python train.py --n_layer=16 --d_model=64 --n_head=4 --n_kv_head=4 --head_dim=32 --d_mlp=256 --vocab_size=2048 --activation="squared_relu" --norm="layernorm" --norm_place="pre" --norm_eps=1e-06 --positions="rope" --rope_base=10000.0 --rope_fraction=0.5 --qk_norm=false --attn_scale=0.177 --bias="none" --tie_embeddings=false --parallel_block=false --init="uniform" --init_std_qkv=0.0625 --init_std_o=0.0625 --init_std_up=0.0625 --init_std_down=0.0625 --optimizer="adam_variant" --lr=0.00304 --lr_mult_o=0.645 --lr_mult_up=1.07 --beta1=0.95 --beta2=0.99 --lr_head=0.00831 --grad_clip=0.5 --warmup_steps=204 --schedule="wsd" --decay_fraction=0.608 --decay_shape="linear" --final_lr_fraction=0.0 --batch_tokens=8192 --seq_len=512 --doc_mask=false --z_loss=1e-05 --train_tokens=80420000 --steps=9817 --dataset="wikipedia_en"
Each number is 200 + 40 x the weight over its row's rms, rounded and kept within 0 to 999. Layers, rows and columns count from 0. The size before them is the row's rms in percent of the matrix's.

# layer 10 attention value, 128x64, rms 0.286, rows 92-95, columns 0-63
148,249,140,213,183,139,178,216,199,201,209,197,174,224,202,193,136,217,216,209,170,199,206,151,139,176,201,122,218,212,199,213,145,257,185,253,248,178,185,206,246,252,200,255,146,196,200,174,149,100,219,228,189,271,208,217,213,143,299,136,238,179,227,205,289
177,210,242,219,213,242,180,198,186,230,217,209,196,232,269,202,200,186,235,176,233,130,104,186,165,292,200,203,175,234,228,173,179,187,232,169,159,170,125,274,102,292,170,174,268,240,183,216,192,210,245,186,169,240,192,182,221,242,181,186,235,173,135,257,205
169,196,241,167,212,234,227,187,219,189,218,207,163,181,208,199,139,185,179,206,280,199,211,238,254,225,199,105,241,260,131,198,126,217,192,302,168,234,187,164,133,191,178,237,190,210,130,186,196,131,238,220,208,214,195,228,224,202,283,99,179,228,168,174,195
169,203,237,181,225,218,206,182,199,162,156,245,140,209,232,200,286,193,222,221,232,200,196,238,173,142,200,252,189,155,201,212,222,171,275,168,155,240,238,246,129,118,171,196,253,216,172,230,171,252,176,140,253,162,218,208,267,236,151,240,91,228,174,169,187
# layer 10 attention output (transposed), 128x64, rms 0.232, rows 92-95, columns 0-63
166,141,155,227,253,204,278,258,283,155,168,205,246,162,222,196,197,149,228,259,224,245,265,214,220,181,187,184,190,161,259,189,187,173,261,205,153,243,232,153,212,191,170,216,202,185,195,151,202,253,209,168,175,252,221,91,130,206,159,246,165,223,170,149,193
191,207,129,170,215,159,203,162,166,221,175,194,224,251,186,232,243,257,196,214,201,184,213,209,189,179,201,246,226,205,214,238,278,223,160,240,205,251,315,202,281,101,239,123,248,203,135,190,254,168,182,208,213,149,169,202,182,145,189,205,165,130,218,173,169
174,182,210,209,235,164,164,211,263,177,241,218,167,137,222,164,171,252,186,222,239,180,189,218,170,220,134,238,186,198,252,142,242,228,263,179,160,173,213,263,246,211,258,154,168,213,211,126,200,246,153,203,234,145,251,98,177,162,151,274,220,183,182,243,245
178,278,233,202,147,218,244,123,179,219,255,219,197,264,123,210,173,218,193,185,238,225,133,183,145,206,197,137,247,222,182,232,182,235,118,242,253,132,191,269,211,229,264,235,217,140,211,120,211,197,158,186,227,165,178,234,239,193,219,160,224,185,196,216,164
# layer 10 attention query, 128x64, rms 0.145, rows 96-117, columns 0-63
066,221,208,209,174,146,301,187,182,211,241,221,196,258,219,187,188,181,134,227,215,275,181,164,189,148,280,260,110,254,162,186,234,178,177,214,283,145,211,143,246,231,236,196,233,106,221,112,209,220,196,218,218,220,173,197,174,191,208,195,215,223,224,202,213
073,248,99,123,160,224,238,194,168,200,190,188,197,197,229,226,180,295,202,200,274,187,188,176,210,240,248,160,189,235,190,188,153,161,147,250,104,137,191,199,182,208,184,216,151,267,235,221,199,205,220,152,232,157,239,232,144,184,221,233,247,282,184,189,183
095,249,136,159,249,235,227,189,100,215,151,237,156,192,151,146,269,238,197,189,221,153,225,149,238,247,218,223,253,224,196,233,103,125,171,224,116,182,208,197,207,230,201,226,206,219,231,244,221,198,202,172,249,169,255,203,122,186,233,234,168,203,226,207,175
144,210,139,193,307,224,168,212,149,170,153,258,146,190,127,119,277,213,200,192,217,192,209,168,281,242,219,198,218,231,163,225,119,155,173,215,132,183,194,213,198,206,152,204,187,194,259,224,221,164,241,180,233,193,263,224,140,209,234,254,209,191,225,223,156
108,197,183,169,245,165,139,268,232,185,184,241,189,272,173,106,239,200,165,165,209,212,287,168,253,167,267,246,259,226,176,201,169,137,187,223,184,211,156,201,212,177,152,162,229,146,125,259,169,164,190,213,208,203,266,184,172,267,217,183,231,210,141,222,210
082,59,154,264,267,206,203,180,230,102,186,194,194,231,183,231,180,165,174,184,251,156,270,237,222,142,237,170,193,170,194,217,230,186,204,199,196,216,202,163,214,205,184,146,208,222,216,184,223,188,147,221,193,254,226,223,165,275,263,197,256,175,156,217,273
081,279,261,177,135,211,237,238,160,167,200,235,197,268,179,203,219,158,218,219,155,209,248,235,207,118,252,248,138,259,171,178,228,149,167,173,267,227,177,241,225,191,170,239,222,164,118,243,163,174,164,175,198,209,220,239,250,195,235,228,267,172,151,212,151
087,210,182,182,197,184,180,235,200,257,242,168,182,152,143,138,272,180,150,266,232,170,155,184,237,153,196,176,112,227,213,197,227,226,273,198,151,147,207,170,213,183,159,228,195,224,312,214,223,173,246,236,190,257,173,233,213,158,159,236,183,295,204,196,235
061,178,186,169,233,236,209,163,211,188,194,245,160,144,270,200,205,163,222,282,168,232,198,249,237,202,281,188,200,204,188,119,186,150,141,221,226,162,147,130,228,191,209,146,180,242,271,253,188,126,188,226,206,264,228,255,185,225,215,243,258,229,192,260,238
076,168,250,203,195,199,167,166,242,180,199,239,251,204,192,242,202,159,158,185,168,244,260,268,217,131,205,174,193,129,207,148,235,167,168,155,270,164,200,207,216,152,185,205,219,213,112,199,149,199,142,172,213,291,164,254,255,221,177,144,265,209,120,189,202
092,214,240,211,134,172,220,197,239,170,242,102,205,198,230,263,139,168,153,193,161,172,187,246,109,160,197,160,200,217,201,185,302,249,221,172,247,236,247,180,192,212,236,208,214,223,139,148,176,207,176,200,163,268,139,167,284,201,178,194,171,200,193,224,253
081,213,214,171,84,203,213,203,189,227,223,159,218,171,235,260,218,260,173,207,195,185,162,245,145,221,225,171,139,212,247,210,276,284,232,213,171,217,267,220,179,215,248,260,154,212,243,119,196,247,190,177,188,197,136,196,214,129,165,214,136,210,258,202,180
133,219,172,185,298,185,189,239,150,187,150,288,183,209,133,87,214,199,212,193,209,219,215,176,262,246,216,205,215,222,144,246,113,143,167,213,158,180,181,210,233,219,153,186,216,165,255,226,206,196,258,170,228,221,234,195,149,216,249,266,208,230,227,220,146
081,239,224,260,283,218,197,206,186,176,194,294,196,221,149,90,199,106,192,268,217,211,223,158,223,153,193,179,229,209,211,183,200,132,177,223,226,234,137,186,182,239,188,215,242,198,182,235,203,129,134,180,199,287,237,221,166,196,132,191,185,196,224,206,229
068,213,168,237,182,249,199,223,153,159,220,209,260,198,243,111,246,218,188,183,212,204,249,124,189,204,202,162,134,248,269,201,197,172,155,243,171,260,185,183,152,230,201,288,246,195,239,293,163,185,148,227,151,207,189,122,246,180,194,255,206,213,209,184,243
080,267,225,149,93,131,192,193,234,193,222,267,236,206,195,217,174,209,166,121,265,211,203,203,184,183,262,239,151,211,234,232,253,176,202,209,240,270,225,188,229,150,202,143,246,240,172,137,156,253,132,198,225,147,171,157,236,171,170,208,216,198,204,190,253
074,194,168,165,229,172,159,181,196,141,247,164,103,206,170,200,250,154,198,241,220,194,295,273,170,189,283,292,201,227,204,144,180,169,211,139,198,192,126,202,226,223,188,169,164,188,142,204,248,214,243,274,171,212,151,175,206,211,250,192,227,205,178,162,228
084,237,229,252,248,145,190,200,237,183,206,233,272,209,234,124,174,149,213,229,243,202,242,178,290,163,177,201,181,240,207,160,175,136,197,198,266,181,133,164,191,180,142,201,258,186,139,216,243,212,188,180,150,265,139,235,230,196,178,214,274,273,176,171,219
077,217,138,210,135,202,201,235,196,248,188,157,242,231,155,172,266,170,149,147,206,124,283,172,166,187,133,212,206,247,224,289,267,277,210,257,172,203,220,213,269,173,172,194,171,215,173,200,191,221,190,232,161,209,186,256,208,254,161,168,218,148,209,215,258
099,252,207,168,105,230,173,202,205,223,221,173,206,195,211,215,205,282,209,136,135,174,263,293,139,286,210,176,202,155,199,225,266,184,221,149,175,207,225,215,214,205,219,238,133,213,176,151,197,212,202,196,134,121,230,201,242,213,183,135,135,184,211,219,230
073,233,233,185,134,264,154,175,169,202,183,253,168,229,188,163,195,236,149,202,202,204,190,197,188,236,222,208,259,173,272,194,230,140,217,223,186,216,229,262,196,191,219,170,198,222,130,259,228,221,214,239,125,129,237,248,165,280,192,178,229,65,211,175,198
073,205,218,227,198,196,186,174,149,208,152,247,187,199,156,175,135,164,133,247,220,196,232,206,167,101,282,236,259,189,262,163,202,112,166,216,216,163,183,178,251,199,232,193,251,181,209,157,171,160,114,240,184,178,258,193,234,209,190,241,218,253,138,235,248
# layer 10 attention key, 128x64, rms 0.149, rows 96-116, columns 0-63
069,148,241,197,229,157,187,142,238,268,195,246,218,180,253,217,167,249,221,169,216,204,207,200,117,210,237,177,243,214,92,179,217,237,179,178,168,198,296,251,211,249,180,185,179,179,138,255,228,178,188,196,178,148,222,175,190,227,282,235,182,127,259,210,161
069,294,168,216,178,230,174,249,247,139,253,152,140,142,110,221,183,155,212,204,190,170,205,245,215,260,171,260,159,141,143,230,188,261,238,127,159,205,239,221,217,150,141,173,167,218,213,223,181,234,134,159,231,192,200,198,183,149,169,189,217,202,231,180,214
065,174,179,208,236,225,169,275,262,187,257,200,150,178,211,270,218,175,208,188,221,161,189,286,205,194,189,201,135,214,274,187,191,236,240,183,150,237,251,144,237,186,213,169,143,177,109,224,214,222,254,142,200,170,124,236,133,221,189,200,196,219,288,187,199
077,203,192,227,125,181,158,287,226,147,231,118,175,167,183,239,256,242,195,146,143,185,227,256,180,220,150,175,187,185,193,228,274,225,206,192,125,235,248,242,266,196,162,213,154,180,126,242,148,262,253,200,199,236,161,230,167,237,172,180,209,167,220,207,191
153,239,200,224,150,157,122,302,200,145,226,151,180,221,200,204,279,249,188,116,162,198,207,181,221,222,223,198,223,227,141,268,271,194,182,228,185,258,209,253,231,155,170,205,172,142,198,266,143,188,209,194,207,189,201,185,115,273,176,178,201,176,183,194,180
079,260,230,174,143,207,210,217,166,159,235,168,230,237,216,269,279,142,167,296,204,175,234,158,185,234,125,194,205,196,129,287,238,148,167,228,219,181,189,231,147,224,214,154,243,209,153,201,162,161,185,219,182,220,220,230,172,226,105,236,160,220,189,228,198
083,146,215,169,123,175,187,246,156,142,193,202,151,212,164,242,191,257,128,211,184,160,198,191,253,173,213,169,192,222,210,132,259,144,221,235,156,233,209,223,264,187,165,262,212,152,286,159,197,297,195,203,212,231,214,221,150,247,202,246,251,164,203,207,142
088,80,251,168,241,220,155,224,229,188,141,211,177,157,159,271,141,175,174,252,196,165,195,207,159,270,173,181,244,200,139,130,163,212,217,185,234,232,257,163,227,231,150,123,178,168,215,217,199,211,205,180,243,247,110,171,188,199,214,212,185,235,209,181,158
061,210,177,199,237,229,204,245,153,181,237,203,257,201,129,234,144,196,166,168,242,301,198,229,250,179,175,192,214,215,202,214,104,210,171,195,208,139,151,210,172,203,96,195,232,175,108,218,196,219,170,200,158,178,210,227,190,196,194,308,193,168,151,258,192
090,190,159,274,212,237,221,194,188,123,166,232,190,159,196,199,256,118,146,226,192,162,199,181,272,161,228,229,194,245,301,209,142,221,280,256,287,195,162,239,208,166,193,256,220,226,224,183,233,178,270,190,163,230,174,208,169,199,151,226,202,204,151,179,212
113,164,213,191,196,184,282,145,206,226,200,226,292,229,210,138,161,188,160,225,254,158,181,162,184,171,195,157,168,233,218,181,136,112,223,222,259,148,151,145,176,242,203,176,217,226,229,130,270,178,165,186,161,208,266,240,262,157,192,249,197,226,193,242,167
154,163,214,188,239,196,285,127,216,278,164,258,217,182,167,171,131,168,200,251,247,180,197,188,142,211,217,215,162,187,211,114,101,210,244,184,205,153,236,161,140,233,192,190,229,238,259,176,268,197,202,205,203,219,243,220,245,133,232,262,202,239,191,195,207
093,238,196,220,199,191,109,295,238,174,227,150,179,172,191,151,240,217,186,106,135,175,263,187,212,169,223,160,226,216,171,254,250,178,226,202,151,236,205,266,276,184,131,237,219,180,253,236,169,169,216,177,204,245,224,239,171,273,152,193,198,199,163,196,229
078,170,228,183,156,206,192,251,235,166,150,221,154,182,256,184,231,232,195,121,161,230,220,210,172,206,169,165,223,177,178,204,245,146,244,233,178,256,220,230,333,136,117,198,196,182,205,215,189,267,251,265,207,250,202,187,197,269,268,158,209,214,192,207,231
077,163,140,192,183,209,209,231,257,211,219,210,140,250,239,150,183,228,157,142,200,225,197,137,233,190,130,225,260,196,117,164,117,241,265,201,216,145,160,235,213,204,111,191,185,136,250,164,201,244,173,164,227,212,238,180,165,234,200,256,225,157,160,187,176
082,177,176,173,143,216,134,212,141,112,151,164,222,230,207,165,175,208,167,188,211,210,200,231,212,150,255,213,200,183,200,202,241,205,236,186,245,220,240,213,175,215,214,176,261,261,291,199,204,183,111,236,228,280,268,185,182,240,243,269,213,281,157,213,244
067,222,241,224,92,198,183,270,188,157,253,208,206,208,240,282,299,204,166,229,198,184,210,224,237,217,159,281,251,233,189,110,234,169,230,140,188,205,202,200,226,205,203,202,243,195,145,114,212,162,228,244,176,218,163,176,219,182,148,184,192,193,192,157,151
079,134,185,215,149,196,163,227,152,83,203,149,182,201,244,208,211,209,64,214,130,239,208,151,174,231,170,140,261,200,207,168,284,160,168,213,224,225,206,205,243,208,192,218,193,160,247,216,190,172,230,220,223,227,229,192,236,246,200,133,204,174,175,245,192
082,242,179,243,198,224,202,236,119,217,240,183,208,189,239,226,241,206,185,173,268,190,180,125,187,198,145,186,240,189,106,162,239,225,218,199,106,229,254,207,192,266,227,252,192,186,241,299,189,172,153,202,225,191,223,199,112,244,145,185,180,251,165,186,193
097,264,190,250,226,207,233,206,142,166,277,169,182,207,162,75,277,245,248,162,267,198,213,155,206,227,179,256,201,223,214,147,177,220,209,181,173,167,231,201,159,192,152,242,182,192,259,220,182,159,221,223,228,168,219,197,136,155,221,240,212,183,154,107,207
072,195,191,193,141,212,169,148,127,186,181,175,249,210,216,175,249,269,197,181,184,264,193,140,287,188,181,223,160,143,178,194,138,198,199,242,171,236,202,229,235,149,291,311,153,213,285,206,212,162,161,234,193,210,199,225,190,190,235,138,235,178,213,174,187